Weights of a small GPT-style language model, trained from scratch on English Wikipedia: RMSNorm before each block.
Each number is 500 + 25 x the weight over its row's rms, rounded and kept within 0 to 999. Layers, rows and columns count from 0. Numbers have three digits each. The size before them is the row's rms in percent of the matrix's.

# layer 10 MLP down (transposed), 704x256, rms 0.0942, rows 93-129, columns 0-127
105:474528535522509488499560493492451504498486515466463452509518506534500498492497462518536531507476484479483469519517501493485460487501479476493505541451504490486502472471498500501486483534469544485482473599489501492511495527514501472536466502492531498520500530511486437496435441513490509492494529497482506505489539482500526521555505519472503481515506501505505498523471533553519516509507
098:487546481502505500486507482504493456499500513493505526481485491508507477471520539500474478495505504505523524518505515471479482494532486486501489524502457482487522520488473473497527501500529495526565466496503503496505492517452490470533522444505493486453476450513479496539518503489498475543468558464506493501480490527467471526437498501459522511474506486502509532519532510508475528515538
103:538517500456546527495459527502536547518473488497512478512494511505486500486506484518500468570523479476497511483463518487477490493501480495466472549554489475457524543519537480506504543523478501498478511499493502516496552504508504522482477466514509537515501471517507523550508494470513430483500494519537541487512496448465517499477521536500444482453510511495529496520488496537514473506506
100:477474497463492472516500534469542529490495512490501524517542509485531506472490543548480425518511521503510486551560504503480507540478477496514415501477507529467529501487467498517542546491477472477502515465480475529480526516511499451474511508500472500467512487559492537523529529501460513481505520481476494509509498548493478486499488479477477523487520476502485543522515490485476507519512
103:508475491481543530500459472492525457519440497588494488527485492507482511478482479532496501534482440491495517518517514568521452492539480480474461479531503548549484504494544482502514514508510551515483486517488492475471543534494490513482501484504512485508517483508489520471479515516503507470510515434526528510497484512490480515482486455536512481510499505527481487503468491477499506527504
109:510482499523510508523496485514498487527509571489482454495487524532478469526517464517451514520465525458447516515460489530504506477487496519480509483488537553513461521516529480497497522474511538511502501458525536523521485507497479513511474454487483483499464491493502499486490485506487514531454506538506528544479442526482490493454513536559540478534480506513504519538500501522515542502486
112:517501476527505539530490505492479433484518423524488521484499547488478528529506499520511409499494479507457529488462493509487488509495512527476514494460508468523496521534520467511517510531512494474551490524521471509473456515468504499502488474529484499511466486522528501495499504444500469501497517477448535504519485487520523515510475443477554536475511513519494544497496495467516486512546
099:476528475443459511473501479477526540544450523503489510474505506527517501481519477467500457456503532477499493516514499490489522464503522519495494485498495484459460481534503520508493492483496483479510456441530489490478495485445488461476531494503495495442488543493475538513496508451537479495496519531487460490479489517455517515452490511521542461477492498517504479460532492494455506456487
101:514532496486479473501486480492417511486508461495508535510505434525482520486519506505499526502568523509486565493507524500489515501500499487506496485504469515506446516507487536516503476492505522468493520506525526519543471476509519507509523519502502453485524534483472476487473466489494558524487491529456507502538478557496481516485462519493538490491505452516487538460530505511518527499489
077:489548491463508501493478482512509504524475513497482468527555500513502489516514506495500494517563420489501490498524485503500488511472528511467523491509506516495507522449547523497509531532484525475519536480523468523485518507480498564450506491532483481492548477499539489504536537534471472470506484525530516495523524540441508533501495496515496416514498490472555488486527490498474508492498
115:508484495505503474524506510509505498502520492493471526529479492532499478522495507500484533487496480490481506482486472478502501503488513518536513472455558493513483539483541481480463512499563503527499493515462491485519490474524512482441535496516525476521528452567515526466481509483512479426512497546440507480454476476529549506510514484519469517477518487520503514444542483453473505471493
116:470514520522542523516519461476519483530544522523489451524548520483487487521498523529512543491488504500465497521463481477517459485480485507525537484487518483504501508499528537516530523477496468497520446555514523490417465500528539561472529505499486489495524518516475494492488508512499474531507497473478519489524540491479493476509530485483521506484462562480489518482502536515485480518480
108:526520492478473513519469515487502443506454493521559505502512481487487477465478523494522574541521538486485491502499473465497502496473481501518509534513473458480514507516542479516473442493491485462498527491532489537454473531518517516541531482467466472453544498496496501496534498487478527515513485505488502525472497526480500484516508495490504517508493533520467482511503517548479501487491
093:558519545507496522494495507514524510494520502537508490522514505503502493506486513484499412528489506513552503481489528535501465494521479503526504500481488506504477480471517463464502456487525529532514495480483539489479452505502459494522504500462479524548548471534518487499499494472523501502507494517498526516491498491480502489513497566496493518512521505506485508497481501459457472510490
117:490474473494462525534496528541486498512504511552521495509502487491552504535467480494512502515465479513509510480466501543497482510492480555516512488518456579466513489526482442520489521480455500542437546464481506467523482497488467471497515461535465452525521504493491471524517492497533505483491466501494486498523517489490471490481506535527490485483464496473531520520508486530507488498483
092:521468517520516467500479473497511491483499561498517476480484505517502509510499475538466571501496516517468504487492490470529487485516480539492471496467491487507478507494485481513534517496489472476472493529478501526522557502510482539497497496484480517473493470495527504450509481471503469485570486525513475518517479510474520445508492497524457442474488503507536489494452489569508500488460
042:511497501499502471438507486479492489495490543517500482519489484480524506518571501506473424516503497473535486513517520466510521509495509514477457467535516498507493448512487524477504500490495512495475474495488461539469491495531498492532519496527490510454479504514504489554468454472512498490497535497500534482471508502504527498476513512489480542543571490534456526474514527497483474477492
102:503515517523542470466488511479521501496504469533492508491494438505471497514480502506456514546516464457478528466510477526520534507506545495520476524517532509539535535474491544523472441519486471477528462530505477481490486485487472463523484572544479477490459480498512516466502508461459497499492475516512497503504475512497478485523469535498535514559476531514541527509492539482471494464497
080:443464441530473527489494506510499494517482525484505474460442507546490523484468494480446478460527497527511500485533499495481467519505515482458500511529508487527504483506468471518536492501523493493495491563461510555500535491519516519484485512554498481487518522487508488517459507484488547508505522458488487511504498459497471449472505492488502507461467488501474468513464552514500488518509
108:506497519519529463480502518533495482496476498479548530479525470532485492488519499496485491517491486512484525507526530444523484501515488553472533482512503484440466494522492460520507498507491441491445484521478496536539491516495508539504508486497515536512560506515512549500464525546519471511496480489480479519497529513506513514551479541531505449486491460515486523484467490489489525520520
092:479494545520456528488502523484525494493516511484499519533467474477495501474518517495511529469486517513474545524469507533490503514444503522528483485531511493500465496473510507495532542495489464474468496539488542499523515542507478487488512533499547486541525487530506522520520524542531500525470479464464447530489511503512478481506458516492520552486466480524490518461550504460524468475486
114:538475505502475521500465528493458513489503518508500495465502519524505500554489499502445435482487478490485515519533484458507510522478489512475507487516460493496474518477494505518483533515441519503507477499476499470478533507504452464504536536467523517486477487516499506509515499499533535498489525481503497532562494508525491475481508506497501480467498539527493551478512509541482474514536
102:530525424571541462458449539572523513518448501535517506530517477489507496484535518506481527483489538501525530444479505507497525482506488496532499522514483525461544520504481500521496484475450472482455540498492536502496515466497503517513452460549472480523488497500473517555529445503511482508521471509547489456514435522480489526516523508528479453493452494501506506458520499551489485507505
107:512516485490548487505466453472495445564487487521453489536469452479523494488506466465504521463485496490481497501487499463530479466514524499509535482492526505512467570477486435535467497466518511466511480481508481501470455474503486491490520491522469530504527533493539492511520506446484465505508491477502491483506493502465506539540494520521438535450503508498478537518497466552502576490484
101:546524543465500539512455485540500477525473468513519479468468498559516504543499501476532449538478502530490523490495541527501518529537495505473513496473520503493499496483491488478495488488448552478512541503547539531545475517473490507500474470524479508501519517487513526507513512481504450508491519519509460508518493533503541506539487477502494497485512476499457474511530512506479523502564
102:456505498541480483473535508488472536485474504494480473500485472470498517471487481497485511497477484485492561471471479504451480459479471485476545506556527491441506510477560509448504497496480466449515527497534553492489497512518518537489501534502469469455480519491491476540471506443525521489500502487526494457487479463493515540511497495489527488499502488482532490485515446464499492507457
099:536537494491452520503490515483507538496515498500452470506488529439526514486483466507556437509484503462524477466503493539508496482517479475480514495523541489533498502522500492521520509502513473528544497481471425474476512512508534505507483485491538523496506518523513553444505481508477495511512513535525512494513534493509482490502465552511519453492517503518494506465493493475526516469534
110:507475491509488505520528494535536503514542501463451501525512491523528507474514476439475507498515506501493520515541486510551484543511489481470510467483501522507458493532503514469485464519480456512499512519484501536531513495526544511534525493528514496517490531543480575512475539525503485496454474568478534480528514544502488512474534519531480522501464522522544510507498428472478492513510
098:490536524489510510519500455455461525455532474514496511542519491484530475477499518493521527476510495502515505511524454466522499503480470497425469516514559509531474498488471549471514475538507502546480466509489513527537464482550519508497514545526489482496475480514456506504491483482582532512493525471486506507465501493521465510517508521484528486500543471494480524513507538484520537514470
089:500478511487545479499524534545484488474567468497449534528500492482496490491509499542485573500536495488517527483465459508521538487485494509523533514459488526492549469505517545498496488472508463514512499549502569486524547468510468481532533508503458492469469486532510500519501458469475531478457525493496466524474506463522476457526447495503479487517512525494466514533528530499507472487474
076:469536485525537516468517497505531513479504495470527550533482490460516473515532532497539521493446521486478508532520515488482526523448499470495515524522539518519521423506508520492500471539520498479521521527524499469533500541535513512529493542508477505481473536504499505524490480481501545499482528513506499462505473523493448564479515464490507533532511509473467495512483561464504496494488
100:528563491517503500514474490489501516501534527501487460510514490507502520536492502497485505501451504514488516526493494545491495489527499524533518476468532500452531507494480471482533533516487517531513521549517493520460508500501505464496524528482456476518444495527516507506462472488531494503521484548461505506485500496504511527510511551500511465498531493504472501515516507556525514515484
033:523489494535517502432465402515505484496493523491500476491500463518486453499485549473522507469489472508488514494468519498526483443512495525490466512501468510581486518473500457511495496546507474491503485517497484501478524513473490537468537455488526480510501499522523502506521481512505511494477515490522504484527547477492526508542515479521454477501517476498524475514501479542447497474462
103:503479485543499514490494508491507504458473482525531540474502510490520481520507478510541490530499522491521502461483463511489505492486481495505460529551501505529494484494484501475530511510535539500511492480512475489533473459485509573485485524517481507526507526535508479528539461476484563465522502493509484509527516515499505499514469471502534516567516481507515453501519471521479501490512
095:479540473505493493520533496493490530502523489482473506517487528520498490524502490500511465506473545538501524515470452440523486505516526492462487493432486477454535500519522510515505471552506510480500464500493493521503512479497447491541465493549521542516537498489486522498461523539527557450502487481475439515469530501518500491520540501512497510470532508501501474523504524490516522488543
103:537487537537546493510490481495528519475549529523499506458495488530457531535518534529463529495485493485505461525477508529519487497482499500520524524521572475510504504482502550481479474500549474491491484502501469506525473546520503490495493537468499485494440437485485465500496432521532460433514505514487509501511484467497571490511545476520476502501491501514512510512522505466498513489538
108:556535505504515509502495481501502447511488523518457506522499485486515535496463504528525586545483474520518521510492499543493521534511517471505493523527487503508465521424481478498545465523464545457507480459511517558515470482520476507454509486503456501515506500513496475530487478542475507492514511498538535495513490491472478512508516495467529512482511483504507501520487505461507528473458
# layer 10 MLP gate, 704x256, rms 0.145, rows 94-129, columns 0-127
094:471486517462517468506480505517493484487485484525543469539485494551509541440498494512495472486454494521522512489473538524499488528489470472468489498529484507523521497550464490522506499498510465463485502505469521503502562474510514480514514518494477488473471488525509459555510509492506491496484497473507486520490474502478499540455555533491492448519505484466491508511529536456547468482529
108:468477511542496535512550553520501483493498507550502485520477522498471473436545516468465512506506526495504442471501486468496508498520503522494499546524513477506491535494565520472484512512469510463558536468506494509525539509473473492474493501527529476519522503508474497508515505471537463506506458552521501488520490550500501430487484505485453486519502509474520486505496479506534465486511
103:488457483489511513481487466544501484492529495505502503461501438527486500517495520484476473493514535471529499481514479493466464471505512525467479529454486467488481471502507487486507525485470515493491536521522510540510519488494482504510473536509505482523471476508488517495524490513532462450553498505463489486475469461504580495513534487519528496482475485490534518513499524528492531526514
104:511493530528526512493539498457501547568464542518500520495525511531517492458470479529503511485540493498470479514515575500472468500506499497481483497484475529492486481501474539468483485473517517470499515497513507495524544522502488519510460506519507478485519500479486501509505457499475490497478494526463525508491513492482492492523484488499492508509476476445484502453511434499516534490507
110:512456469482562524520465509531515511487478469504452496478518471491457454472504483507503462521523503513484456538476507483533533484498503473505516486513453505516501489476523493499506490495497529507501516486467501536489485457453508460498452480443538501479448490515481471499527503500498490475506533524528488436499483496485447444500526511493504512537477509534521501481504488506493546488541
119:511505484493515502489491514518438478497529534556529494500481531462535490484493485513507468473498513487545509474539557512504489492492482480517481487556439516533474539500481529537499501455536515468494470499520545493507518508486499473512496495527492467528476513434527470517509481504501519508561489494551487511562503499492485510474510503574492522519492530509534520515485521508519465485498
102:500432492479486508484535535489492502503532491538483474517531504503486506513532493501555519471543499566504492490481519451530504495493442498499488482509465481518491476513490510500520506487510471491480477489488520456511544541514511580520453483507501477533486460540490491472519488481515500508538506492493564462530479484537518481511528502487500490438544457522488480579529540489543495471483
091:463473460492499502500521494502553510470499519512513498454502515503516478523511525498492519466502504497514458516473537487499490501509530470513551481525501501525518522504522474497478473495478466505512553494504483504512487554480483510492499488529491473463472501499487524491467479546502499488482508499532491509509498463499507524544575488509527491507480450467500504514526497509468504472513
070:495509516525488527504494518500484476525468515486507534565482453517518524552507469479491510472534500469510541498448477492511534508486500485461443487467456470490514504498441521532509478508503498509510517449508446510480500480488540544506526546503531501456484499509478506536499464489462481511519497493502497531506484558473513508537534525503495484522510534455518541524467461530484525507503
120:485511492477478526506488514502481479480463466494494543473497465525485516483519510550470447491511468507547493499500494496559480496444493466497523487500473492498506471475477503489534503537509479501475550492506495521510454500505511511495468523530501483483489474485484448485512515547504483430474519481467459487499514497521516524476515508531457514450479500530514513516445515486511485506471
116:497494493525518468497471526519496523506507519524471488481516441491500486495480475496495478511487511483498476536478488545540458476512521482532489491527527524463530473533484488525563518535509509494505509489512493542478529506462519510498516563502503510539482486506493489476495541500446499458527472462457494494492494484499555512497498496535474483511522529493486490551504484469523513493501
108:454489481495448506486499482532517481490508487484522488544478474507497494521481503505479524480501509545506532512483522501515447527462526581511505527499511486461502480526496520492505489547496490525463489531501503519504480471521479527501485511511523464510502502547516525473531492500491498556481494500535509494520468495503470475492445503530506492522542492498512504489519539473481480453521
094:480493506479480496464513463533473501522510506481503517469530507548509526537463482548583433486480490473532510491488495496476527478488495464512521477479485502513527528530494460542540527516463492477547501534509546477491531519494542497474513494520481513499509515503458470488489491493520545467502489480516456522484510491504528521540477427495495504510468490503519505474517519541514423431524
107:486521529540529494498465500521486529489497513516505464498485480543504489525520482507503505512517499495501525500505507459472471525498506469443556485500556443492515497523491507486457533504482498512507535535489469497500521530503514507444550507444506524497441515527482524456527525502526447468472498528500470492498489496491500492514552492482495505494537527521475500509475495498496469497506
090:508504453548509499495489496486506512506501490524480486540497498495501561455502493488505470490521482472509506461545440488508465521456490479467500530500540491505489472497475528513521474519544507514482485536492529516504489482498519515550462516521499498524496523496468548516506496536495467478495451480510526498551512501523483480467512464480518484532478472543498532467512510525543467501487
036:494549549495455518455491504496517493482505541531511507524450542457564468521501489498527495517510500504496505499533512463511531482502513485530474526540499490501483487482504534506477509463464494464479449526480482503513484509469500517492518527517522482491470512514492518504430510501525503491495548487459512504503501511514526460523503510488511542494537516525483493495472526503469474458542
097:469521522489516518506528482515487481516513506487518460510493478489500519491487491468543473521490445469479482454480521520480516490557501492524512480517538490473459510495506530469501518521512500519478503500533502509491460492529442527507505541455495487488507508518473460516503490470515469460525480496489531520471504489482497531500499444472503468464508526501505510503454535486482518506480
076:453528470508501540441503491465497494504516490478518518458445520485508503480493506466493468464541493484509513497505499472486495535519508452480497478484521526497488492480472462503526502508520488477503447509511481512474539473494513454450485517546474489510486499485480494505498513515516483477514496470522493484511497473529495485525522532496518516477494473492511480497468554478517503501474
104:549499508499475489536521511505493508483524501544523514500496456497491464503504497459459489518495493515473493504550525473502495536490487486503501512493518491483473479458497505506475524511458477507510519523499482530446485488505497497498461504512520497495518489472482533514495528496509476488498467562467480480517513475483510540504513500474483482502505477477469474510517496491509500501474
093:514488517520539496481503522496521488522499491466483483507503519502544535507519498482490455528477488497528478484491484550502471507481474508496519510498497508534510463492468516513507506496495505471438480543515458517515518505531574468492477496472524461522549487467526466498536508515460481498487475501485486513510514496444508502471523502484477516514508499514445543486498525442486498473497
112:450543528473521536508484494493482481518507487558492523501512502538467547474485544490499523489500510509493501523512478510457536470513548485462536514486523494541493508527530511522456499496510489503541517530523522538489494495522476490493503468506477476484505521495506525513469546513478483480469512519532460491494522513528480519523547483468499495522459553509480517491543490519492483441531
102:492542525542487516518484521456514442490507529494518523488456471521537478497479438523488521506497504477439527482469512521506484507498534510489525464460492462484531485550481507500515496521495508490500495475515485464484481480531556459466528509496505507510494490498499477523457527520495511483476503511496482526446534520478520499503503481503469504525491515547511499526493494492473497451502
107:549493505498463500477529506488502472473486480536515504477502519507524459545506499533445505481486505535457476473476548538450539489490516548493436529508530511508484494566543533481496504522459498494495460487540536488532518517527521540496460532481470515519475509505489506506528489476511515529460490487511532509505517487501505513470501517518522559496510466486494458543447528465501480482473
112:518501513503477511503450487497534499522494484515487479496490496525526570507508535487520528503472484502526511515546527532496553492483463515522470494492495501525519512507520544477492489518458531515525524481513525503473486492523496524527471497510454491519515467499484531486478498517508498523513501486497472533512529539507499522491497522489537506492495539488495519489508502505495480501508
103:514514515465494515528474483487511490511536503503511530513493494493504475511487453481551543492511499558504499542536493479510507485459477528486486489472441509490462473515542511503485483513507534496537445495485482490501477527492489476478505509498477500501491432458508486497510521475518506498462515508494502520502539546501496506522504519481491512480532492573463490475502526523528487445477
089:490471510499541511508529531537520521472504464556511433481488507566512536449504480490494464530502528482509462498520482498496523490481501527486529454526486512490533495516543502518503544510498504458519468446461527487523499515512493486481533467482502449471535521481518503506493481528472495504521505524488501483503505485547514550511466468493493486503489518476533486523479478442487469502533
105:501544487465492488536493497570526510459460454534503517531490482530554504474491558470477503533484515513455535509492546485481494511500508508531471542512532516471538528518467505489525485489517511520490498490491535513507527519517552504505478483488523509517509491526485492493467474526543509554468531494521484520504499490510465502529449508488497487521492497510522501517480469484458484518509
100:502524562506483532464480504487479496498503489451473513517497491508494465516485523469501507507470505480538517496485477490487480512466564498526507486492498481496538503478510483425494515528481474490455500504492489503461463480503511505490489515495535507512531499524500482474498464491516510507527470490482490536486509506498491498503479458488510552524509538429498489459514516509486529489493
081:571517487495476515518554476509511505472497533517453542526483549447509529517523511477519517565501521483499507483487472508528517544503508513469506528486505513504509468480512560517489432491544464518513498511512491473492520467503524505477495472534485438487493496541528497504488488492499524497491523534498472490495493506533485513514487507515541518516453517468455537507525530485513522506460
067:524482508508502501466510510516509508517504516471535465538498498530488495539478502506513475512495481523482529506464471459515474472502504510510494508465503509514495530518499457492506503478543511459470519486485518499522504444491459487519502538510501530485517512525505536483500513503521515542500476460487512485511464516506502512523529481552555514514526521529497512508503478538504468524449
096:529486526483527513532520502496536409468486522470466491520508511525488530516504532507504531577475502489480440506513503511470489476471469510486500486525487484491504536485457518490495557504530504514494525495535499470498528454485538495520475543447535517490505496498479500516512519478528482470542533543488488504538512506484491499490523482464469501506503498511497494498475476475515471528536
032:484500495459532528499511536512525548472479479501518523476509494540537473493483496519470490502534495498484517485482478488465551501468534538481481518484544506555503494518460513531512559488480487486489532510497514460525498503492500506473491486475459488500481484490512517508537499495539471478519456500536502504495472503488512431501498527593501512532517488470500520482526537509545507530469
114:507498521513553478526488517524470465506527436485527506513494515495549458502493545510502514502506516492522501479535521527488441514492470519488525493506478463476511471489471504502460503541462476527515458527513486522483511527503514503502493518494494478481516565520489499508466498550516514496494482495446435520513487525525500467495523474510498544498486564457470501493471537513528483486490
093:473492491486504453512512504475502514506542481522471507495492522522501488537471469485550491513481510494496497516482484479537468516483492479507493503479479510464519518523486475518476479539516512466486476487481497495525459524533476470524474477527475544513532496511511537456501529511537550474526518519507470484459507521482543479539522509530516524491534514503512522514498530498503486467535
107:487447538474529560459501482464492497506489560519496522478471488522495487540512480503521491498508462522489541497445508495476506507520544533536499512486519510533445485528507508475524535499462512492485499531505489461462484525514502496528507525528489473487488503507528536513549501498524480493520541481488495506523505476493523514537544464492523494459465547515485514520476471474487528520503
110:434472479466469481489485505482504544481465535546514491521476546494468438518451510499502492478502497487464507501488495483468511500540488484536509499470474484497541494496463498497519521501527480513475513510530484508469493530466482520502438480521478481518499505496462505477490517488526466499427448478521484533507495475472488509491521507476526516533506533495469512524548496472503531495481
# layer 10 MLP up, 704x256, rms 0.136, rows 94-129, columns 0-127
098:529485512470501482534503497481479535522486474498497524526482536486508536526479496509501532498503490524469417492474478513486501493484485497506526513523521497490469510489540476511471494517491497470486537533495503478499494514502512483475457509515514491531474485532527492516488533472462496465506487513500515472545516516478512436561483474500506497502467514504505533449499497481512519489481
103:527461506507491538485503514490559487500510514495525543483497529513508458510502479468532523523482507461511495490557485545497532524501548512510471493519537530489503495532518494487500503538527538493530523494521498467522490482516500484521513470488516509487515484522487468473496545527533516528485560510514486508492498463506454540475496503492531492477524490528470544503574515542503539471467
100:481473465494506491523487510527533476473504498501517475505507441519499508521498529508507525507496516490536536493513520529475479481508483558462513518459500493499487490492498463484514523446444521539439484502515472492505514514514511496519534473524507486510470460457535457470506533494549451481499510499495487512518489506562538514512462502546534481473511478510549523524496534523498510497504
100:502467497513500541480486506467469433465493512525499454497451511508494533521477525501474496538493491481501451514505453452512478514495509518534515484531514557478487479452471475518487475501495529508485484516499509525457534495469527554462509523501497485463517499509486484525517491532477492485471509508501527503493459506484497536481479536534515463507491501487504496538484540547448505485451
106:488543491541537467545492489510486493536509517508490474495498505512513496547486506505479510514476491477493493498489523482495497464496501496508530440471503449491540483482484544526513517479489508512437531481533547483473461502478495488516476510475477502495552468528476505510495536515491557541538464507478444493484502516489509499511448517480494466457523445484505517497484544546452520507486
119:489475495481524485475503457521567521498490488450503494552434512482541509476515501458436572479536515490498489514514527488509503452471536515479495511508531485508500439508507495476501481478485453477519523491539522506516539477530482540496496495539479529510500512534503508456491483474483508526488514511502527491500482467522528476510467509474480482461527475500518479516518519475483506475486
098:486500535526539467522498486509498490497486538477457485546484476487501531509525479513546511512451501564513495523498506473488417508493494495477492510521531524490487512490467501491490482493486506531498536473496490520484512521525463470440511509448508490539471504512492542504503515563487500471463478514507503517454471512518495489513514503524480523489534517529532490520447526536534501500563
091:503549551469467515526463493534472507528481524506466456539486423526541506524503492510544493492473493521499536547485462482524481457489468525466471508511521490496489493495511528520515504481469504490482505526491479498500488471510545463498507493504503581515545522464526491499512523489475517492538503476483491498475501529495512495494439491490472476521556541474507476484469483469514510479462
074:490475502500526515485492467479465552532520518504525478509469524499498462498435479487497478448508532539492472488480466512502521485479486563520476505513517465509513521517479484493494508540550448479517505525503528509496486476489483491532480496480513512476545506468498477467508482523492497481518498494499527508520528474518490529495547463500510466497531502498472480490491463515501468487484
108:506540497500455450519492516542523555498495478488521549514528503475497532512478496515443527491492481472515504505512479485462502530484553477474494480532489495525509473493514478472473494539472466493487485534494533491481500501517533468502500491516522542520501486453495528520515498512460480521520530469504499475448525475461470485510543506558490497509500503523444475482497497538485489489450
108:526518527493517491497490455510516521499487476532484465490478584512480489523506480483533516511493499500524498482494492506498474461483480490475511486522513468528510517502503525461479493490489468491517520477523522500473498466532540512484504511503514525515482464484529513462495479512508482496522497464487505519498537487466513477504541504502500517543478501469507460509544509485472448527426
111:497511500481544518455482513510484529495507516500473496512502501507511470512522490515461516542494501533484438473505455458499499480532484484498494490593511489444485516463483503495475481506510500485492519503503496503502480501549512494457521522511522491473526520496587484486492491465482496502513479497485499483499498472504489480473513506506438518458477492520465540517483495533511530473504
074:503490513473520510451532468554450504496478497448474519503518472475459519569504507515518509520466531501540525481483508512473524472524448508529489456503483506490513549478478488512531530516483519514567516472512517481493467500499491493483491486508510514524539523510508504521530470507494521445489497518486470504475489538488483521536466450493527490501511547499520541530512530488477475470522
121:516486501525482532523487535488475489510492514516533549477460506493532508523460507516513489505479466464507444474472525505522505531542477520541472505563463500515461471485496518555482480482491493506491466485504506470503511507490531494569484529537477462531545457512498519511495494517535496494538508472488492492464468522482525504466490529496484508543457521454532473474490512482550515523485
095:484502518485536522484449500490508485523451482499475467518497469472515517499476513484498526522530535512506519502496536514510455421502487461534474486498469507507531503501466513522505558527488486459472556483484496493519536495512502491497517543507488486523500495494512525551484529483532485478505496531483479476479486480512459485521502499523504490505491518521517503504483516488461480489529
035:515524512505508501550475483517498526523491531513456485478521432495474484473455510509500501542502493478535527515483508514547485492526471504504494547485529518512494477493525483498511510525518448509503445480479505432556554531491500493503507503501494485508484492464498497478500508526520497524476522476521501494518498474516483538504498541510527498510450504512538509490511487463461483525500
091:497506510521553536498488460477507493521527479480505484500501523459508516503472512507546494499468516504511488525520508516481510504516477469504488544437503471504494554501503525478479511513499511539525486500523489476552513459483480519492518502500469511527540496500514497512513518505481437466492529506481526501523491459520518455535485490493494509541518520512468504491526527499500506484506
064:534483523515497489487479493462515519560469452519481525509539483501515495527473477504498494516479523534536498503484479501481518476459489488503512515507493491498513466481505499500501500513473468526534505488459504531524456556502526542528526472460509504482519478478504479481464482465486530492483523512543484506447512489502503537491517459522441526516531490519496524486543481502492483455501
103:484505526528505462516542460509504514548507489534521516555476464478503475509508495481508526494505512498497503508507517476484476525498498522494444507475514537469465510547496487478516483474519462500482501470536464547511470484471493517482500527525508535548460483432502537521516502516524472537493508529469487489518553508492503461521462506533524462470523505459496501527521463498464539531485
090:490529527519462520528505493503536504524504483497540489448482480510481529502506507486462528447542515494489513546538507531518508480501498527503507455469494530493463510501550469488496516508426508534545493552504522470453517482497498519478475532545535492529457481514510481483536485501469513489514490488512503488455515491502531496530527508515498489465491483493487510481458465509492453516491
111:536486505490501524471532536501509507479480484503483512488501506502518476504483485442485521490523482478483504505517494485458515488481524493538484500495481518489527502509545493526539538491467510474535462483522518522445525539488517530475484502494528549443510476507512498454515481515481518502510514475526461524507481531524495517511460507511497503509525482528473482513482514505470460516501
098:456472488464485505516514470531536475502500469522506479494491560486552526549458514495473566503512497531511472521474504534494492533472455518492444523488464461496504514492481495522519546464496500520473494478525493510473480489512522431489510532511523495526493522517499487504491501488507540506487447485501473446541496499529543521502543498545493497494493495515459503510456522495524469463520
103:509536517514539484485511510485514500510489501505500523491489463521507535508492456507498543482497538475469530502473502503524508462518466469481515501492473502561497528493499491497479502482485502479475495524475480488479464457506539460544524512491482512506519464518463495507501450473507512478517508471483457507548481503529470483506495444483522499502502529506461516518510467534457525488497
103:460478507494521477504490492538508507503483528506489474490492453512500475483518477466558493456493512480520484478524520523530465489486498499532478484568489525520498505513472517502545438495509502499532533490538506454504425510462515527503508472521494540473500510510493527544525500505485510495513512478478515513484488464500466499498463478503499475522495480511511481502487520525542515504481
109:502480476501478472487521513480535535470502470519510519461488561504458536542513498535470526499477510467527527497509461511499487486518471498471520556510534496508464491471503458489517520525488513503518532493523496524479524483543500534489488507497519526521508552517530523488475515519489540553512480514471498498498488477513527454505529450522483501508528521464464524517470496486480509531502
092:497492506462519486485458520512524514485492514530504447513503461498535498484469499505490498485487577486510520510521473550518536520519520521506502460525443525490469515514507477523514540500471507514505507483487500497486479485499507499470521465484544477480491522501510507492542506478467495493501468522505492508497462456469507535498497477526470485504489520484513486563492511495506498510498
107:550474482500463522490534508465505488522518505464446498501487500543500497512513466489499493560509531490547481498508473502491502515475524506498530516484507493503498511521542487496495462526495437447501542499496517493491474497489490535516483487518471537440512515504521497512503516492470505441503478498480495480493480552516502535487533481479509520531493502494568507497494501506509507480505
095:504500437516439500498485497502503498530531513455504529518511553488526487507450512523488555519534482517457524537531488498497523511427467550490506470493488506525502479539503504482532525535517504504479492497524488510544512521482495515480448485464482488467555465522505469512523506515467515486507487476479527476468514512508477534516482508496451453521538508525476488547516470515518505518530
087:484520504492483464458484549489492463502471507501520487489477489521529487550511469498504534520551507449553515502506483482498494514470497514534478540481486463515500460520482540528484484543530517526510475483529498451457467502475492490487449520517523523491494504508502485508492499501503480489501531484513529502512494524483521514471515506506464525516508527497463524504466467513523495527504
071:515520465503478515534499515488467495441528481530450539470508494472485486489529500513509474532510510467541454508526515510494517509499516499501515488507499481524479485484526521504501488509491500509478512523474487509513497570510524496455488477497491483528518476494484471511484469500519484485490509533489496483448527478505539488502480518477457483501500468477495523489507481507480495500578
097:492507483487468462489507496515528478524530495473480493495518493521516482503481438505481509489483530517539519487515438488517512490466534495528534479514481491496548473470507470457531470427478493454510450471504537515447475520508481447490508465492492515534498479449485484512476473479458560473472473483461471472493526478510468520530465463463519510514477486518512485499501501484485522562514
031:497524500521488515462472485521475479512457484536469499551493530458484532481526483533514489511509501468525491515474474489500449507508489497524525505489491473526522484487494509478488469537523513487508481487514485516482468477511558483530502538477503495469520506492472520498457497494462480545489501509449470496518492495502485491473504464418538500519506520537494512490452481494484497520496
109:530467528491478524495471513529461501524479539503509517515500507503492522515491520490478437479516477502504478497513469492523459515529543493508504474505490526442507473458556551495458521525516480504526495464511508473545491485540459543532494546505500526483489474485485502495522486484501520481505503517503493500527566475509455466497484511534479472523468478464486485495537523499471521521490
085:497490524466506536501509473472504544488493529487531513523460531479454538461473483485506529437502474482504520493477509526476512530523485526497545502485525496517477461473506538485478483489509485482471476470493533483479472471519523526545506524454496507511502491459480474519512470488492502476521468509514519525530501475548522533484522505473508521515491475519509572489462448512498496545501
106:503484507505514495514525461522459541459427541506498505512502529483518524484550467504486502528503468531575486508538524519525492494508454457515494456541522519503540501492529505532502523499497496557511490481516489501518504496462538489480435504500487517495493491488499522515511491481437507506489487458531524462476492487514534489540517482494493471477480533500483506548511526488538534517466
109:514484492498475513440514520494499503462450470496506496496466504515525490497477468506466510531517518473508461482495564488514459468510488506461509492518536534507508498487564475547489484476527517519560506495519491513497525477496503526509492518472498490505518494487474497526481537482531516504494519513502488489506500470516524528474534497512511504523487463534460477557528460512508455509482